Each number is 128 + 24 x the weight over its row's rms, rounded and kept within 0 to 255. Layers, rows and columns count from 0. Numbers have three digits each. The size before them is the row's rms in percent of the matrix's.

# layer 7 attention output (transposed), 96x96, rms 0.326, rows 3-31,34-63,66-95, columns 0-95
086:114118122095148120102155158166166168128121138114129136176132129114123149156123084119134111152099133135122132129166133101151127155144115134131113140107183121113114165128122153080135135103123137190160144169151140148131126118084132146120132140164081097126160168119143102104124128159113172074
093:146164083119134148109131109149158094073086145100129125106145155152100150178169166100114114121121109112148097131113097084160122108095093107131152103155156148147111154102092142094138126112130156102132119104141146094134119099163110140133139136104144157138110159132107118124172142156140121100
099:120107124132152070159131165126112123145110123169115146147119122121109156094118097134108131112138102164126136103157108168171129158163124096148110148130122102161130104120122129121136141115142096084145142094120151129188150174131147099076138152116132084090130137114137122136123187112133176129
092:125114149107142132103090126137132058169130158152128121119120155137125121138105110159148141182139130108148136084064156142109089116148106147128104143116143138142159152135168134118085085141114152146161136131129136151114177107066107102148097135116139106111129146130137169151127136139111157141
084:160125143106114090082115111179110105135114091134090124134184154108150135113121092122119147120123176133116156116096129136163137114152080147109099124094139132134075155097116143120134078119112101115120125147123172089149134114058130121161159116098147111135156123131125140147114131129117117111
100:097097107109158137128156138154178127097112127111139130114099165102101131124148125170143123139112118129127078101123116110189140134138113107106143144077116158122083164099120141150132137147119133107126148145129105140083151132172130134132151137089157114159144147137143085142082116185108163129
093:107093113108152173162126168132168123109121085135180098139130149159119151162138135132121129103101095161115115103092108137163126143153130106117156131157123101123074122115165112156127145123113136119127137056123140129157146155151118129068120119122088140142140101132135156138138091118099138096
100:060115128137134116142112124179170131128138115109112106129085137125124145131162110089124097131109140136151098156135108136114119167120143109149126142166145098090084161175121107170153110156107094117141151141129068116131125146098144123105126085113140123145133124123162135097107107178098142154
091:125160138139123131129144124068116129147112177116081163161150099115156127147075102139128134154095127125101144129129122149095136136119155172123121104114111136135149135174152145099138170102116156134149098111124163150129135139125150108122117187172083139133117075094139120097161150115142126138
109:117167121127102158112151106097105152096117149133130128137136092097174116117135097113116135144161159107118134160144129140157132140137121154124100133159126150180177053133137124106143136132131139154130128115118126115142110084130093098067103153130113140113106110141107144131132146112185065129
097:177156140090124115119114137152125114071134151110081119116171145145103130171134097096138174143124130130122116093131172173110144129131086121107084171158131125076132156106154153125100092129126100093143154123150145132159125127100124104157135140126134130121106120165128131106136149137173145145
100:118085139108119111153119127118129134117165127140149116120115103142168116147146080118148134130130147113183147116151150147099177117143138127157098139170141095131152173157133136151105173152122161101119176097132153127153079119121140105147170166116074168105146118109126140136148114116132162150
112:125101137153121149100084142130125127146109106108158134114097170128130104091140158133116150129095114121135113125126118106133076120137122121102157162107128116122099110118173124148099122087131114136093154114155114163076178118112114179088130113151120131080125085133139154129075099112115131078
110:134101065113115118183154180146124080118105126110141109138098089169149119095100113165150150138154075171128128122117110111149093138130137116115124118117169104112111147129148129119085136160118130139157130169183110121152138103122107140099135139140079117112095125154144130146133115141130126108
086:084149128095127152142135105133166115162130143112179105142117099192106096126135143134149139173133117110107088106115103125118122097112085109144153136118156071112140130094111131163138137144114173127136187131123101117092145142102137145141096111099159159113140130161130136127119105167110147112
093:146139116122117083197174111113074088137126119137138121128144134129111152099090116141137146121145084166119127103128131157107144162119137152081097154102152146115140145125103118134128134109126097121173153162073139155152127137092110135130185109112141156107141131135108117141134089098129136092
097:129084114120146116130121142170142084130101149187164135176126106061169117154130158183151119142115114134127153155116115109164100110110122081130109105097134123110135150129159119107089118122109140116154146133130128149121121126139128131077125092129131094159101103158157130132133113143082154131
111:128106125109110111127102124145160094171134170102098150129083152153114138129114148114106131137162135119141129080075127097144146109133107106116090113099136146090128139128130156146099098078094134062123139122115162107111157132109086105114116098128145086130108107139134121125132137126182155091
094:130081137135114132118152148141141097175113155137164100092081139140078128125140134150123137151131101127127115128127123129093150104152131174112147110195122117139140135122139118124144109128124168111134137120159102121178167161163125118135126111129113119157067124151130143153131100098173064115
092:126120155133152132135099095149100153126126132140094129153092158136148142140154127116164150129106128101100136147144128089123129097110148082186179131182126126124139097132146151137099132148103145121107112079081098149109150147160145093161105140150141111103171137166130120089143105124122144089
094:171165131116109112150123131115130119173143117193145134150127151123141158098122136132100123172096133095101124168129155166113091122103123130140149169129137100116127067115119163112104088128110087125102159132108127095132143141107138180115090117159145104132133113096170131110137142165129118147
090:108085151152112148109096083140104141139111157154111123161122138168094122083154108142096090100105133118119141158158124121147145099130218170143115166118106071120127124149133148127122088155128133157094121129122133122121126126108149142081108106120160129129137139142118124121155129131088153138
097:147111118134074105109110093154122096171120138115113120131120142131169116124139139129130133143119134171111105139113144132081113186121117112054135104100130133108101116116155161119168087148150158136119157167102110141153159089120113081130134086123177109148122120113135119146127155157112114123
098:114124163141168115150145156096134095111124141097101083108121095100183135149117114108113152111145107140167154075154142117122157167158112152160078150153151146130157138143149133137137167141122158130127167116183120136141124124104133111172146153106116130117129142135097121130172140132166097121
099:121103122172136132109118140123115128145094130133176128148105128139114089121105112124115139135090133138087117163149102111181110112119169112127142123114158075127089094163122162137094092102115135158126092080127130085114090128109120140115125121175118146130077131117172148150102155140116150097
094:078098164093119146142112158139110170158116124133140080141139099080127110130119091152053112123121121142099136149152125140094126123131113149141109089104144149082138124161152069126121155141145125167102148156122165107111136112131136126110132133128143093153151091158131100141136141113132151159
094:114148127088118119159129156101095172108163107158125128132146108134137077133129128135139132140156156116137157174184122161116139163106150112162123114166091120118168098128141111091099106142134124172125149149145142158119117109094155122113072163129115136107143119156124132071160145120147138151
103:099113120145077092099098102104122153177133109140094131128147111100100137125095127124142119127122144085108116124122139100134162155102155141120118111149152176169108055131125131109133143099135102109110097159155161136156086149121125168119114152131130083117143131131102109110115180142155129152
080:143095133139114183117129116126113118158139104154109108117122112115139120142132115162103081131110144157145115067157107118136145109086104103130112095150107161117164091144119142127120160098124145164098141167108084116153101131193104142150161173134133125145092141100107164138110131122162128132
105:113143135097122083163119151139132086098114103131149088163156170156099105137111160128121111130117111097126115090156112117148059130165141095120148151116129134125107135158140157103128140125106107136153183149134113161140098154093146097129064146120164101114109134109140131137110122134108150103
113:135134149184124109146130153100103064142153083128116142102109129162142111092132150134127151114131120133117138162162131149155143098111172142099175101140100124159154097171142086175147162141170104147083111113132113110139117129152144112133146093111139124135134087154145122146121131115106107148
124:122126209149109165103130176097093157165176141122125119156091115137142134114112116122088122151115123130095151097134154159110149108169130141100101097153107145135154121155157139142114154130102106154120135132118138150113143112128152139182111124151124097102124085164131098124121111134147093150
116:147165102095113164151139128137161092068125132125129104137127131134131114146138171164123136128113161119152099155100137149118113151099137137091134084088111140112153158153162147127099141189138126168127130135153124167109096093135139110128144115114122150126114114139129132108127034139120118143
104:123146135136114121139135110110140173125120122115080171077121099163092136111095165113158136099110153166116142131103121109112103105117127128110136136109107109110128132120137158120143170138155152141143144158119099103144113173171126115083125140183159171100099100124125094132129100107169164094
102:126098105147104131164128173104144130118158184145170152113090115117137145175130178094125108169129105102134123103102121111110120136148195136121109118137126115102161086094139148146122158128151122135131135134134106149104132150194104133116120145136103128108082140112115110090095123107128154119
112:114094143138117141157106107130122144161103109115121168127143085161145137113068152090146142087136117136104177095131164136078155127098127151112122155125131114118132144122106160097085114111143143138164071124099139130166130153117109094140141136154126143115152098125123165177163128129143111102
100:131137155133072128095134134145143095118142118120088142186135145097098128082131119168137077124150132113142111145124137114103151126102120128090147098089143154151175157114154153125144150089104158128165136156144159144121156105114138149141121120139170129119082177154126132123106156169132121142
120:097142169142119128108111106093085139125157161131114144140116155151114141144116105146138112130160125107112178089136104111114101136135120112151164134149123137173128111113121119074112112137163152101088119159114164129099135130196099154120085124169167133137129130110105097122105115085157133096
113:165120147113106133181148106179102136112117102184177103124099139135151137143117150122139101122125127105118126139104091126142107097154114151138120191153154115132118107120129130147125119127136088126140139100105117123135122109181119163139112081069176127113152164133114160150110120104123146092
115:084119162120116122128098139144117108170167092081112117129115151139137139126120129105141111118169154138130081096143156120083116118141129131179127093121104147134060155121100136164128107126096083093138129154167118147137181143091133133138127139124096151117134135109168139102115146136113109162
109:116110114163139126130170120137125118141129112153152128069112083115151066135105174145146091124112124152128110117132142086146076123141112096119166148114134111117111125140111137126150164146063166118154097157099104108151130121124116157115114145154154129170119137102119151161133135113085164119
114:166156143138139169117149119163105093128126081117116158115147149182093152127118133093091146181134094139069122162141152124096096103106158144105143088140115146133110143128105135110168126123123100132137109105123127129168165080131100127122107114148140110142121095125168127125113146148156101150
099:148132091117115102131145135123167088091107161120097133128130088132149169133119137097149135142101104146151129141149163127125172133134114116164128098109136154134166116134103182133153141191123153139123105147137102154135136142187086098165138147115135110139078154107127089109154154138106123142
103:118101180132127116120141115109164139086111099102166135092120187094127173174113159091108152127125148111155099118110138131102108121140091106139135097148097130146138141135136130167133109117090122113101129127128133150124085143188166115124150121099135107103118160140131142103082129143101158102
110:193158106135125132145140152137150122120086138143119151110169127063178141138117164130156153104122120141145140120111136181142099136147139136115077135126119118103122130130162150127116115149100106105110105112128210122124135102151159134150153121095165124130128126081148103142131135086111133122
105:097114119157152151070111107120155131112120124107094134134107121153126162157120133143134128124103133120166109156100124102168139138163103110118148125136092128141144144090124155134127147150101164141114103100171100126137135116126169117171083159101104102161091153089083176152162136125093141143
095:119121157136141142109133141130119169103184138111151132134134142184141126115129126109115110118148137126105091118179124134161165174131146144121124154161158102145110104087126131145105182110135098149111107115145114112169142112182094144170143132138162124127122127152106192147141114144167094123
111:106120157182139125125129124108147109166136092146156140170136127081147127092119110137127091106122153132102128193148119149128129134152144156136164115108139116133091113120121080148163131111138122134110134158091092104112141125142146151138158157133123134140140146080137143138101146157066093185
096:106163139101105126133128137087109110105148099130116114134160117117205138104128145090122114098141115106113111104119165188140104134119125118141122171111148132150181090117146075118133163126160143154126107144147177118115135090156116143125135152135155103100165116096109161107143114120128132095
096:147133101146153141099157157121167095108131099142139153149143116134079139118130125163097136144151093181149086107115167116124130153113131101117127149115125112086082136093096108137164095133120090110112104117168115101132096111122118118077143140109146156153100093103136088141140149101133108157
097:077151147124144116118126157138079107097172131112127129129095134164144117134110158128136116129181098095100129119144074089106143130119152137100154091137111158176170138164114126134154114119092162108159170139135108124100104113112175142111128114092125156107121135164126104124111136121122126091
106:128157104103146158145136147158136135115169080076135158112144157068157133170120155124151104132143127113122114140150109115140088118133096080156172121121132173126146108113108129165122140095095131128147078114126117168106150102130118150127174096145117135143115120164126141164134160143148114140
097:121138150094148148133142139085108132132142106144132109089119108114122112150145135121090147159155134129130121089074149145170150078122111173159107128123101109155130153152076148122125149052090106117139133106148140129157118132159121173146126135138125155151151166120174127091128120145137130160
100:118145087105138117171114111197178129145135083129144189145124129163110137126147116131176100166146151118119083127100126121123135083112138090134132087114113122134133117102103147163108087111102089135133135114079125115132128135141105142120133110162143114140111123113137169120162149101097141118
098:169135127110116168131140119139118125163127114088116103142142098118114143112150170139124103125150143189130109128124128120106114116108143127142122152120050160121111148114154088141104156156126119172144098216134106157140161144122136125144132136139154120142176110133097135096136132140083114123
124:160166137120169163055151086086116067137138124123103139157120131142088114110162123121145127151115124133147127137122117096137180119115130162143131156151125154148132147135104110120126135121120116135134121076109095139133150110102131142154068120137105148110124167110166137096115121132132121188
101:145102157159112171114128120148141117150133082117138134096114122104171109125123130082160111097127132118108176083115155117128136138138147129128096135143179121147103125119135144133107163155094159108119094106086133108118171072153133149169161115124112157120105107093132156186132139117122147142
099:099102109135194149107103147172126122077110176143138131173146159162106131170126121109096150142136076122109131154128101146166113127120100104133105133117118128136130158118103163089126138125100142155145125109073117117128135140155139111150112122122116146156125158066121142152126109117084148128
105:092105117130130100128106158140114132129136150079140184130137170116101132124145195071132120133141117116127157141095114131129121145168108117113182131120136077152134147093129139147125103112147152086133121092159150150121143144132124141128112089132143136090101131121129123150132116166051113120
089:175121133136129144137103097117152120089103179113100109140090095155126140103150110124085124134116064162154098098142135142148168126128161159143097114128118134105133120116130128121094094166125113150134096110126109128131125138132119133162153147114151113153106121092171143123125085093141088190
107:118109089134131140109121095105116101135108191108120151100131164120137139134134153105132141109130117130136092119098097130118116129137140121124128122163093114139175130105143125167127083149118132087116089116113157135092137165144092154171137105150154149138074136081090149117168126131163091168
085:117111135151123101155119117144119155116149111148118130119101111089126176137102074133138127094140141117140106120183120131144185123165126199130130126114103115089117164138129093143133130083111135153152108164121129129115137138144136111091151140078114147126123129118129153140115140077065093142
102:142142139149157162118168100096142120139109108086110104122170110126152121138096138073159093156137123113122122140133112073124092111093141153123159101115140141105136117121122147120146125154107154164125135147113100073118115085139087173125113146158120153136120163127123167157098104157116083135
104:118130119144120160181156129102119156102140086107152134134088165140132147131151156145095132120125118115100142134112085128186105172116151116133152131096129104141109116100106134172139163096126102139076108134160130146106067127149156150073173140097151138117128129128129108126096124127110120117
091:097177113154155176078137106104103136139163130130124172147172118134116153080121144163136144102128119192113129152106089107107123097119160125107123165110124157157148129144129139145126116132117134132119134162129086165176134158093146102100117136139133168113128143113131124129178140129124109160
083:156163131132130130122099116102103095112161160145100145121165166153115120163115143110121147117145093132157151172084117140117078110167140113129113081130135133129208104148151117118125120136123116151148154147080117092167120128128133114163136134117101119134071163137101161113141122119119131110
094:126140098139159101130129112121093133130137151119108087130076121103136118139162148138097143163104155138120122144117089138163131127120143134137060167130119164122119140148122168122112132189118098197133158174102104143090111144128167106143139156109116129143117135129103080116150105140131130155
090:153122099118126131136131122145127082171086118171145135137154108120181118095088149163173176122128161105094108155139139123142089127129116138147124095092128123088155099094144141078107127158162152157148138103140149107155119130107117106133127150170087148090135132105143127125134138122148134158
085:098133141134118098084086157136173141131132115125158072095147139099082102108183126151108158139109141124151072144115148094132130145124086084158154116112165130109120118125134140115122099202139134129129173142135098134109141108092107122126106117146125095127131140139146125112120107152105129135
107:181114134131127166137157152124145101139110131112164156125125162145158132123160165160138115116108135164144142105110093122138101147137150075160134132126124122085118161114147163144086115139109150133103153140109123152117107127129147130143177139104108125104112102145112175110115125057161179098
100:150135120164138128124125102092153115152094114166101099139150105125172149128102107177178092101113151103128150156125091132125147136114155145099151093094144141113149114124114120114133114152169177185135088128099122137117162112143118128159133141110150162110148146118158143140123086140114100086
082:134156118070114108127137159133120142154139135111130121152167124103107181106138168149136122137132141141133122142116126130110125131160092097095138146127126135121134074123108067115120125086170110096127131184139114128143159155108145142148145085121152059148102135158119130092131133116096081131
101:113123143124092105153098129161130083135132131155118098162138130166151095174121087146154096113129151092124114120147128137132159083096119088181139086154154092095134130181132097085113101140132153133150131128141138119172086122170139099140101101132129104136107150149120140139147116120123123131
086:116130149126121102132148145115071113164168110168119116148088141082139152159148127135135138116103128120131138144157125148062106137172128141129137140161132149156161099104143129138141111051139101138134153132095140126125155167131114150107134098081175140147135117107111118085146146112099127120
103:162097173142135133082107172119067149107170153114124139162131166135144092109157097124098123138130123162121124108158128162111157113122212124158137142135125133159157136150119092139119109122123137108113110114124126149120159092101148136146130112138091138107103128129115143122158132108158081152
110:139115116116154167098108159145169147122142113102121114140120143089121113142154146144104145135115170112154090151109144110104154135142115144162146108117117137103099143129151094131171189122163126155156128103160143140147148104155147121110101113145129112111135142152131141110108151205134092192
098:091125101119124107174153113123150203108087108089092118129127138119085121088134096117103097118090108145133093098114143154130113118126122156112131131109107156134102127121093148133143121128109122156098115186103143114134108150098149154083130170139085164102123104117146146158109119111132118135
083:100153111053126157121140136146146178094088087154159105150130093118109113165140120144108124123086153118160146130147147099114108136135110110120166125128143120147130143131114151057115129167133125189156115124122114151150158114162146142143119114153133091120152142161128136136155100143116151113
104:122123131155133135147109097118112098121133111104116168121130140141132158157110140096177126093136147130145168142115063086108110168134124132133095132115092133146108142120122187150118098154134097143127113086057081115091106126119116095099147125138135176091124101131139117142133117121113140101
091:147138133125152116100121127111097164098100131119135103083135156115120150133147132125088137122132144117160121131101111170144135132168137183077086102125121138153119181144145098116146138085128079147158114130160135089109098096105106176163160131135125097133102125103130133141159113162096107123
098:113095148128130099163098140155127178141110124128135131145140133162088109124111116121150131075125120171140145095124110150103132136151144123146115097103132123132096162174159071123121146101147108102121104142091165123142121120156123061130142154119110124118124133099160149165084138089146155090
102:139153140146149115133147155084166083146120064113134122092137118124149152169132149143134170149110131134129147111092127140108148151186098115128160070139128142144157115126105083128143151106140119140149116081137129135157108135136158129147148121095100124132125126125115146080080140141169109094
099:084111069141156123137132164125182122089073152136153174105120085107086137137089104137112103129131151124159147139126154126126132121147136185131141137127134144085125158155131132092127172102130095168153151118144124088125113146145117112103122122131149119170134098110109150144127108148143151129
104:116094147111107115148146131110089139086108145173114115128132177146130085114131147130122124135137115115122127135192122158161095149098166135150164143098121084166126114114099107109134125156123129065102120140089168139113138150158152138120105133123092141108130144079129137152102091097107136151
098:088154161135117145114150111111112145094164159186113138134148153105158139112142130140139129109129120105118191106142153137124113162141119142136110176113154141143167104075132116117170096109129136088126161132075144151129171126105127109123104142088175098139151126128118102121149102126110135160
102:156146122155130106155123094119127115122138111157101182130116163156130146145095149119159163121133150095162171132134113150137152162119145093142171086120109084158157115105109139140111093106138160119130073117122152145142117129108104122157168101093111178120116129142117174132146155153133154108
103:072125134106134161143134143136123130109106196094143122162148121163106132111129080146101105149156102149111101107137125112154135097103100176095122128096133162128119132156138118136115120126115096134167154126174120102142102158155126152134115152194133111144145120121159102151108103133115080141
099:148151152139153127152177157101094118116137146123123140118126141137148113096133118140121095106127125145128120125132121157106101126126165100097157143093101124118153139141116129170141140153109113165130121189095075149071086156142165142148150145154146162144112126125106138133178107121064120101
102:128152072096146126114132110164150128100119151149153167134151100147135155126141130095154155119129117107094142208125166117136106115135195147111161167110118156143130103135116110076163112129146096103105112115154157119134125082117085146116111088113133146132119102134144123149141134118127139135
# layer 7 attention value, 32x96, rms 0.111, rows 3-31, columns 0-95
103:101119125143136114131066109088089123091119132127104136114095101118134107100129155122107115097146139120131090168143161149126125111156154140105169046128160130112135148119137135179136148090115100099126132113090171098107127110139117143134150127142159131133106090111121159123125098105172119149
100:133111151177147153180141115131140151144176079113125162105135163091169090094133123135075120105148152127107106094112128140167160134128129156114111149128126158132124157137121091154113119179178141117114163114147136141107142151113114133128123117128113107124152089131094173153130133105092125108
109:149137119077132138141095114129162121149154141103132098166121162142137121156129144139108112173171140114165105164094109124108135131088083140146139100124138126119106136123119115116069127122113122161166139157118139084135177103123142200136112121161155130128117123096153146127098101105122087126
105:153141138136121106142120096128095158112149159102145125112121080141123086157139148033117096114120130130154144118154097090118122099117108165126114152154149102118099136122092153147127124111132120092141109124135111155160167154128116155099167156125091154103145147098122085135136161106111134128
086:142144101125126147149156087147119142137124129162157138119096153140101120092160173137095116151141144127157123161155156120151130130124128115115129169169126129078124144155135121182093126116066160097107147125077115103134140131175151099128152144155133119136127131125127136095188138084107139121
102:140160142165114088094113131119096131143101128107114093177133132125156126089128171096103142135146133136139177138109128085106095149139105112123078061122162175107120142160111132161127129125120114122092136146123122110128108131095150078120134116140114073103141138150116145104153117133094108125
089:149130154112110140116169157105134077140150091116132121132111161124161140114157164173078126150099114119117146107167121128110132151097075151178121119108110116109143149166105138098130113116159144140120170121129163123134142111153139175145160125118090115199131115123140140100133126136134110161
100:132138125096124117143145116086105097175107120130132094106106130110149138116124112145176107142122122099139110119078160099110115123145124129130134098118101116091120118094158144126131161147077143131093120127110208170165134135124121142113127100108074124090149128111079157126118103128107089133
093:103132121097119133150149118168145172132128135107138146109141098098125177145178105130152161125164114125138128120151160170123151130097141071120138125134133104168138149092130129098147145112116173151139119159143092096118079110098106139161117131128151172103095134093130099139153121161101118156
108:125108121152139126146139140113140154083131102182154131145095137142133115120121162131105107098103062156107162134125117118107146124110169148118148136090123106091143150158171142123156111148138121128135148111151098054118100135126144146123097116126186124114103117094171107133175120138103125144
107:116097104138167125134094126133125124160052130159150097168155157134161108132140147140136111151143115123107110119112154072110118129134121139111156107135180094116106150104083177132097111115111116145130099153105100156160117101134136145109124145143134139142152140111110167131144150136059141135
091:101158078121148095113148129091135128107134097152114152148172159133111149161096116120148127065142096123109109093133135141173118098127110150148126125095146150159092127127156161140128154124123130128149132127089118128108130183106097115163118099148159095148104191143170122108120143136136120123
103:129141147161119139127103151149101121119119133105147098163119140114138125132115131102105125167140166110076123103101160108149137131122144103148124105118085087118174091124124132108120130127126163140134081095089122102153102131107141144076105125129079084189136122175114142159126103153101102144
095:118153156122139142109114143121118142163162111111105138109115119144088136142187104098110140113116172120127100093122110123093159112132097094119142103096104109088155113132126149147135115102124102143133152150086114152104154195128116126101137109114173172157129142115098165086157137141117173124
104:139095127124157083123111143152101110131155132125112143119158148123124141141143137131097165141092135170131131171120149108120107217134149099105119103127079165100095151153156138101125109125144119076183103144084131149092090145134115123112116106142111128128115133142100146130141106110118159139
108:126141142138130144081078142170189136154095150141153146102118148172098100162149165144152111098147168109119145139077124136122136091152088110136136126145109141124177139081139105101134130142163148112158159130155143150128138148167122132160111145149115109120127137149149143113128154142121126170
103:125150142103090134112147077121157125129148091125101116100121106201125102119111103139100149118132156196132113111134135114095132127133127171160105152120140127104149155098088083115143116119083127100145110111136109098137174099106103143131153144125094102096119118124138113116137080091126125139
096:115133129144117114166107148134161158136117129110163125114189144127152093145166151154139127148119149139148118137126166139101142124146142160178102151101201160138126093155090145128168112164136135153134151166129163130162106137160143138117139141085131102161130138151124171103131093145111123128
101:150148114142130139171102123148087148105148127126100136137076140133150155114169103112164129165105127160112108122156062138101142112127142106110134120131172139122117125124120120149096134150137104098102149156105137149108148077153100170153145127115090103145135174100105112134134076159094125113
093:144098100120103088124155162092128115110173152125155166091177174121083125103110120116105112092115153157127133133108096148127116106160133153123138134072158144143124103143106130088100131113136111123160136132075119120149146117117132134152162158138130115098121130124112110161139167169144169151
099:133111144125105185140143167112123159141105109106101124155122128131119133179114057099129102082071126126152125132154125088116134147101103121124159126142143062088115115137153087157141149113153126126104110105133132122157115107141134092102106119154130078110134123148096151141131117106112107140
097:110161119137126141122096162061117148155141128163134156099155132147107085166138134109132136156140126141091122093132127140102139118088071101113164113090155116143100105110164112114114129123103120124130155137121084144093106140142103138122075191133101120121130135086121158108155139144138109117
100:121128147134144176101096152100179138107131144127130114106147119133131175114120093135128123120169136081105140087142123155115148125161122124141086153179132147133150144162118137138076128168102119137124148135164120140161125147112151160128164177105100141101096101119118163133117141106130174168
102:151127137128121180118123128110143139111095137133132119161141103118101121119144147134109093141085112153113084154131125148132083092130126126097127129077102121111132161098134122147198081110114145116161110129092132175134153123079151119107151109136135170129075138127139143140070142141099121128
098:135152108089135116157122163126115091120141124136091191117128145119156105103119162134155160100100143096164091102125153094104126155084124114121147108150128155136137116128105160106183134145142128124118142147097096143109199119107128164125135147111150101135125110153137111157186137102142129120
106:133108105139124085113114110067148133087130114140122128140144081126148159144133176113163080138126123107133110153126141169125126156134124121107122139173085117131159126086166135127151115128103093070149160100121115104153134110111160149132106119125134115165145164102126172112176113130118101142
102:140085127140121131125134119142130107167073125114153152105148077148137153114096112169139139088114087155136116135081130127142139088096117146145125146134139166127162121142102142128099162122107140134165111083116108093092090142116114130108131150150122133092097118105168115174107098146098155103
100:159174157090141127160150130101158110115094171110093137163111118103162134094158116138133124136126130180148143142134124178125116118132143131132107157087144076074149143141124143163100111121131107121144134123109124111127133110097146119133113118139136145131121141080203095154144154099108125104
091:162134096092083133107099155105133129116127139127124177139152137125114153100128121122122116103158109134109150170155139110169131083139129098135165165108104125154128108090095114151133155125069088106125142191109174127134116142152142127140101114081121133118129119141153130111099154085099124115
# layer 7 MLP gate, 256x96, rms 0.159, rows 0-8, columns 0-95
102:113136191160146136132100143146132130141101124134115107112120200117096116141117122175122152141166068116095150113112083096156160132105138101087134118107148147142139126123161111114137135143125130158131129113143095102093103130144183118134141133122153125151126117124147137188136096157127130086
103:095142121107138078105117135159095149149146146168187104155125120117139120128122082118115171115135171091111133156099144129094136135133118156146121129133165104108106080155136099094142116147125128095106150132135138122114136127123113127117098140127144142120171104143124155061178170117099144157
093:115105107118149147156109139121163115122109126140099141081111139143117137147125149101139117133125141094111148174114122098135090120145166169129131111107126160135155124114128103128150153139096145122174057145084143157163119152121149118147148092132160158125166092062089104094140132144133122130
099:109146082138159085121148121091073108116133127119157152117148152134155110102122144104114150110146142125115124087107125184113170121159136141101103085153114108138155172138112157172144139109135113069100105128128135139103111131092102130147148145152135139178126114143151106106118095117169134114
098:120126166146104138110128150110104135144112087096081158139155112139105163167095111152137072128139168154118107106118138133124129108126169166137146105114175115110155108114141114137145117153099106154169144105110137113130175122130158175146123158117163092125143165113109140125097140138151124076
106:115109159130136133119097127131129105102103137149119160112118141096081146107164149127140123126173117153081132086184093133108126093114125108132115127169109137100083117130122110141150111161076148135162133110118122111097120105135155109148097135177129094082178114115093117094128124124089120134
100:133178158134142108160141147195152103129101124129109124127149135155127136124086123119169141118167141101137112085145135144102161106101112157106120157142163123142122147119140102091168157136131154090127156132181149103156137141158147148162115190111114138138097117144111127115150133129150085109
101:105144090119162136100184113114146138108134072138105145100143095108125114141066162146115126155137129120120130163114145111133161146139133165109136098126146176147117123143056111139146142094142154130140110070127124129140093113141097123094155120128154170106128116100129126101114143149159112139
101:137121120114124131132106120153127157101123118116113082110137112120135095124119129115149117116124118157125172153131122154167182172104125102142073168128145112144170129128145115157105118174131156139110095093110106125132080171146179156149158103106156152132148112121101184157138143108095135140
# layer 7 MLP up, 256x96, rms 0.157, rows 0-8, columns 0-95
101:103144108119146167155119090172160150129110138113157121165154124130135129094118118157117081149173108166134169137120129157125122097137126168103143098152169181142155144133132127140119126082109131155165145172135173100104124139140137086093121146135168159102128114144103133127106142131152120103
093:123133138122141154120152128131105105104173106109111137079128159101127101109104128131154149143157168102121122100146141116113148138133130147165165141097071142119110147175105106132118124122109187139107101149124122151089127112120120104106167118058130184112172120121159127137153128125148160112
108:085111145126147112123130112151142121067099154122149128150130141064124118124165158106121176167143093105127139112156160142147113145126144124167136148104083165111141143134137114133149112138088104143161146125118132120107132142097119100149118076169130105164151161141121092144113133089133146173
101:141126103135133163122154103081128121143130111119183162154152154147169157100114175103119168122129089127105143137102103121080131145138121109096147120138108153151147113151166143107149127155128092128118062122146135125139143135160145151127175114094163128099161120082106146138098121120157119116
098:128158124142114148113096127150119141129126123146090141129136144173140149132131140130153109110127124169146132130132166119096146113094205131140129114053154129146173134120132129091128134167117153133109118164119116118103091188165103138138131170129121134139128155101148115110157071140139123089
119:162108156157139099170114132178149158145087136088127135144122091138139121109172137133114131143138131087174106119143131122155153144112152102094100131101105138136142119069071112106110171133164109120094111167157117143123133108111091114133107140159121091118150145162120127153152152115151123123
097:140105139142113164127137135140103139119113162085129143134138158129118130153127166102091135139111109118104136158085081177137154168126166127123158131116113122150110116193128126103102069145138114144122118088113098107116110103112117133124135082127130107146139071111172124141116127103149138070
119:145140195157129151125068151121093146141115124092145120180099171170107124117155106116131137158087127187119118104124154140145101121123112101138123137119106089106130147112163127106143117151123128145107169139128125135141120161130175114096130121140078139124145147173135142132119144178112132134
105:164119101092145118126106142154101147128146176073115127126136112135165111103170117083099126110104129165142184137152140114111168153099119123127128114121185129093101141120114092140141116156135146106120107170154076110126143120105122142147187110140143114154147140107114150154128120137108121159
# layer 7 MLP down (transposed), 256x96, rms 0.13, rows 0-8, columns 0-95
100:142113134106133126090123126136133059099130139107136123155149135103124095093151120108138146134143102126153153142131147109138115126073137096088125127113212168126163132177148168146125138109126152131129125120133154130088135120114109110101168060135131105121131099118131112136081132113153111126
098:128150160113122120188159114115111097150171087144100146166126143106127156102122138123118153085161115095076145155103107143148106144127146129127136131118144096141105123104100131111097102141089093118140145149149167104100138086158143110089180156104132154102158113148138105152135135124151112140
105:147084096138099148139131173110168161113122153105116088115131141114128139143152128126110127167173123118123108095149137128160080151172085109100138100135109167096084127155115112133162124141114129093128134139138133167139138132078130128099115144098143075185116098140140139128119102127148108111
102:117118164135124153119123086158130106132090142079093093139079130128140110120127170117111133130131129146134146145099116132152102161118133138172135112112077140135163123142128174134149111167107114124146085146121148116128140150106127112193132102104136118076148173133134103122094140158092102165
106:098122121085141159127166145112105135139113135146082109115099121154175126122155124102153135136174118118125126146071077101127127116111125056144117163131145133147145112154122130175135127144119139129141133169148124133152159178138119167159121106100139146108122140162159143097139101125122168097
106:164134168140166139108122112185156119078133138125116163130112168140160163117141086095146155158108155084085148113144095161136137087134146098118089128131136105144140098143098136112119121155159179131145124130108124110128108140146109113172150102128141089087152114117130108129159144121132104126
099:138134112137138113128120142130125119160152124143119112152148118095151105147126092125172134073132089126125122125144163092128127095108103116121115115127121089109107168071130126130168163095172126085129126139122159141149139132129134125148145159121077149137122139173118143095146147165082148199
100:143162151151142141120125148152100122147139129111128105122144205128096119166168127141125125151133102100173103148137159142104081122165105097111110119159108116099090135126133165147133127179122132156152121140098134128103163117113156145137113119151096162108168134156108149159132136189148112129
097:110119169092115127120114137102113153143135115093160110093102121144158150073151145075138118114105124144099126117134088135093104139127071118127116143128160081143089093097111121095131153113118128132146134146155098110113111109134157146161110128166110157150134093167171144113135076137133110132